python train.py --n_head=2 --n_kv_head=2 --head_dim=32 --d_mlp=128 --norm="rmsnorm" --norm_place="pre" --extras=["capped logits"] --init="normal" --init_std_o=0.0 --optimizer="soap_variant" --warmup_steps=200 --decay_shape="sqrt" --seq_len=512 --doc_mask=true --train_tokens=93660000
Each number is 128 + 24 x the weight over the matrix's rms, rounded and kept within 0 to 255. Layers, rows and columns count from 0. Numbers have three digits each.

# layer 10 MLP down, 64x128, rms 0.232, rows 0-63, columns 0-63
119124139126152095108071116090166152129142138126133125119112164126132135125132104080131156125176181081106122161093137155111121168120125082127121116130141129082137122118122177113112180106115133
136118092122144106076129146095116102107109118127112160145132128098129136132143103137109140150123155138139136149107133138138166116121118089139100121139141120082108102152142140135126105130093117
107159115097124138008128127095160164179156119107136155159153144130105166097109081126133113138121200097070132160113152141122147127149081099192108153113093098164074158122150181148175144111148156
125183161129114134117095133103109154118132167129092154112134125143126138143113132127145123112097116105100129110128124166132159129125107117121126149118103127130140135145104124098131166113160161
129172127104083112116105148166138111136163117115165119165124149110149068140161137124124138090141116093111109126144125126103122172174121118106155110146159106157178139103140144102141140125131115
160119129129126151166119107169124134168103104116118140129150139153151134159118104119103150111056095137160149123155153129094155107170167119131147110104159103118079128158128112123134148138171118
136129165094125107116157115117089154134094159144184125164125126153145111129133114154130112098171156138136133139106127124111134141136136160064136126153107098149133123127091146142133122129143108
123120131124115124113123127146119117112130108120138114121151137152149121096160107144112132154124130127125140179128078105136125118130121096124123109133132128153120135116120127119148095067150158
120145087099156099105070159097137079081119151129151105112180109149117191097138104166118108166099146089151125129105090108163138132110126147122122116132145106084144118146110147119144125164120166
122137126135137134122112129091110123117143189097140185144123094101145149134181111084125140097133151119077128138093155113156133149087148085147110137143117127120125156115121119146112142156137136
120147134161095148158136144143169131113101099157136125143120115113129121134160153139134136134121146123151110087105134117154104183094106146101132116149126099109154097122111127122100090167151116
159085124166107134146148090185120130144149143153127180129124154141154107114149173117094154101139118158107159130058114112141100166051119094144138099175148105174090150094113130169123098153129103
084161166127149141115121138134118158089115131148117114115166157163097159168109083131130168193167140134118110094119111124171118083115155140144085103118099139086127126132105085138114152103099188
094143134098130083137145111144098127124092121153107121131139091175111150111136112143158112150113098131148096112124119155124133106145098162130104156094097135138125128131105137099123102116097135
125148180134128183141131138166139119133147105109177066119143148132136108119102181158130118145118107117117123119149141103094165144169131129133128085112131098123146156117150148086107169123125155
130150147089117116082142120120134121120137129137079132098119117140122155186130064115156125158141118103134113111097156113122083114129087128142104162113091110125130126135133174115136121102096128
153144162142148125094160118101112126097103126109147100096182147201138172150092095122113152170105141140130152132115092114125124104098175052125131146163060092140106132148122130128132135099121160
159169138139083148162124141121134081140173118119104135136107075080154075092177199206140147057140110086144132121130179165094156124176119133115134161112149132190141168107134135110108167119167081
138080129175138117187152133131110117135116082115180080147097130115134090089135179119118112116103098149139126157150104102111110114141149109112164120144174138138161107132138109077097081133107103
116122112150112135142138144128145109116119157126117120118129153125099125117102094162137126155086110132085128097129117135126114118140096128165116132104123149152109128141140105157115137122112136
118126131195099143175134127133113143138117079095140145121129123149114092118122185125117127106166125096134136142140163159146119156156100109158100123154144115156104134128119191122115140090118111
111158152099127104093133125105116111130143152141152136151128126140109165109115139144150079116119085109065101097144121168137159102116166126141113139141141131147149121106105117151185161124146120
122135127094179113122132136079143155126138126122090119132106160090150103147132126105120090136135128155136124138150126082126164125129139110107142100132125136110150124106160121122099143112141167
124141112116153107097151112096066178121199105127147121115112109108115138151127105102149158151132162163105120109155116096133120154164130147159119117124114133094148158124148161137110102140094152
125092134101124148133098160105141093104128189178079146146115144087136118097144128117109190134176153121156119129128139089082155116152122150097137117137163118121170140134123128110121137124164137
157142146121115152130133118121096131131112126082148115113115130123148128104175121135112090134123113097100127121135153100109142134163100142114158144144104156113142122122137117188104124141175155
120158085116141088109127134084149135148068087163126105189138085140125163112072117122138115100106115113122131122156097190122189096088114102122127134121121101164134116134122112106163131151117166
124140128176150116162101146172111095125096114130153097142125120111133144101105141127137096130084105106153122141121176142138120139147140101098139111178146115125130116161142092109203105088157160
158178160101139103084146146105123141128160116204152117135127145125154112135128141160095148102173125116124155079145149190125111129131121139104170103090143128105124140121118137142097149085121136
097204177119170099108101150063151190136125117213164084110116156120088156186122075155141096176124219129114146111106053104156116077105154106161104195090104155097109165146138124145136152085133133
132112106144106087129119100108108099126101124129142101130143136158144140106136133149115130148122128128141120131116141137136161082154105141136165117154142143074096116103111085102104133103130166
150155090142115153168153097094098133115139086136142185129086113151131116114102147099117162108146130129146129134178126109132132170141170083116118122137090151121115087134042087132098155097113150
137125089127120128108113109111148143093130123112160130132144137119137167149116144129150100130130134133165135124127121093105091121118131105125123098151162134121139155104145096121108147143121122
121158122082157145117142124107042093121150140088134143133113138142107182157141122149126151123109160090145125077153127133114088105112127117145117148120105137104096171157111128144131133085149115
107134091104125096097126086149127163142143153147095112131129138129123122142135129099142137123148120113097110075121131152127153137145115088117119100152141164157109102144137125114107124116143128
133122179101112156114138145113136154157153140138133119144130166146135126120136096102135120138128149120132177135128117122122131118143117070128126145129138127113087160129186129151116108128100146
148127155108110077115136104135154127139154104099184133180115138129159112114147172132103128091127114158163173122159167120147097155129134123098162089165164150117154104114137125154150148123146125
158156120170188123134113136103118106119129104170115119098143155136143113149116114114123150133129172175137163164144104133104151122151131084118126114156109120122097143093116114127125128137156157
113111127180112137104145083151152123104105117138132121135146122154110166161100102133171121158161141143128097144084130128132139084127050143107094117085156102109097108166146132114108142090117198
118101163139162100140097118145193102151137144139145113147137120149146134088136167185128096107112137118112151111158131119155156142141152098157137081135126125081139125115147121138136117109138141
113114133144124146154145137124112095100101090145114076155151135122115105161113124157146096155144109170166125126130119135112179070139127112161114124111135138157130125121170118136169132138097154
113159092127148126138134144146164142125087166127149132140178130142110120131151129127120147113138129133110094128103159102100110134111119139099107159134121099143146133112125137140120119136163104
116108109156087138166121124169094085144141114115140102135144094147125078117101125119112129129172094133117135124098104102122146166155121120119119114136138152150113096120125145105078112113131111
129109130119123134112118113122151111116134119148150096144125136153128139117101140140122143141167134135083111107142090135167109106127135157110149094105145143111107112107067135159126182118183177
106142144091096090115073161129147139113100104142112103135168133120103154129106127093161081133138121147100110151166158136125169152116133124107119102118155120128106128099147087163108166132079154
138127135111090117172095128133093164149142095124098168098101135110160100144101119109124201120112147129097143125180132148167121151158102105152145077139140149114151137110130114091102129152121135
137126128122106119118141129111124148093139151139101146077131108150149154102152139119119134164119168121124134170137140162149113160140135158169140140133101091134131162131131140101120123114119117
129137105169128137129136132150134112129154119127123113114120141103144114153147145107100112121144100089174172112118114120138144124139169107133126132103128142147140073114143133138161145116176103
086100145147140133121150105127124129109127136149138078115179132122105186174136039152164112165117135129102107085112115155139152077094153095172097166083101102134109140189102110121110180119116171
131133137175116156139120134134151134140101130105164109138150131118132109121115145163173168097076137124123144147116099117109102127139077100117129170158127140121106157118126129136156101166103100
137112118127115126107123126128189098089124115140071124085081097098141128139058147125140125110160150110160120168138148119116100153123129145145131148152125115139104136125131136101116141127136120
130161170178094162158181123148124102116158124114132149135152078167153103114129120162110136145146143131145151117098162153181111156159151092164122123113093105147144172156105118181145112129126123
167130104149094124149157117172127163142135095117170103155117146134150089105166149128135080120131103105118152139121102115105118108166120168128165124141164128149126088106127129161107108108151110
121126108106144109097164132113134151108101128145082123122140113145123134118095131138147120131101123127127103128108147105105172109132095136145141133121148089131127152122168069118132122129120131
112131141140132164164113133117110129135151143150152173124131114090093105137130111073129103112136090113123103111101162138149096131144103148146111131128163154127175145164128149142122134151131116
117160152130082119090107127101135121091137133179146109128097161147112128160102130143135156147141161124149145156135092150097181103095154125138099133113152121123154119099104108140139175099134128
162140157163139147143137143176116095137141112124131111114119140115163104163139125127099108108181136148129158105109148167142105153104065118121148110108133111166117117128142129145149129161111112
136161168142115114135150118136149130193090086112147096146129144143124146106127125085133130141173195106135119120106153100132140124148143146102147096068143124120171075174156133191144109095111124
124136121145087119133110148149098127121118129103122149096103141119128083108146147124121128120107142125183141115152135130126143131157109134140128136162145125158130117093151117122144109129124139
151148159121133139105114121145111133154141132143125123161119147111151137160097135103109166096158116101125110127139138127120099092082139107125156135095135160057112097147126118147155150101120127
159153078142129105154154091139166075132132179115159126127138151153143108140111126128083136093108107111131152104145137160136129157196171083098172141136122121146079110103097160091122173105185116
161154097165083141150148108117133117166137120142169109159144137147160128119117155160086158082136108130140150136136110097111118143167096115114156108105187148132117155115161141149092150140125130
160138124174146165189106181115113086098128146136123122138112160122159077121102141141069154089117038134144138089114147156094101173142153115126165119089171225144117106132128140132120120168122076
121143104091160108108099157099107105113167127124150139104114127111134129157164081104127090136107109107101116132106122137126112122112163109132132180134107127104134133154072122162091145142128138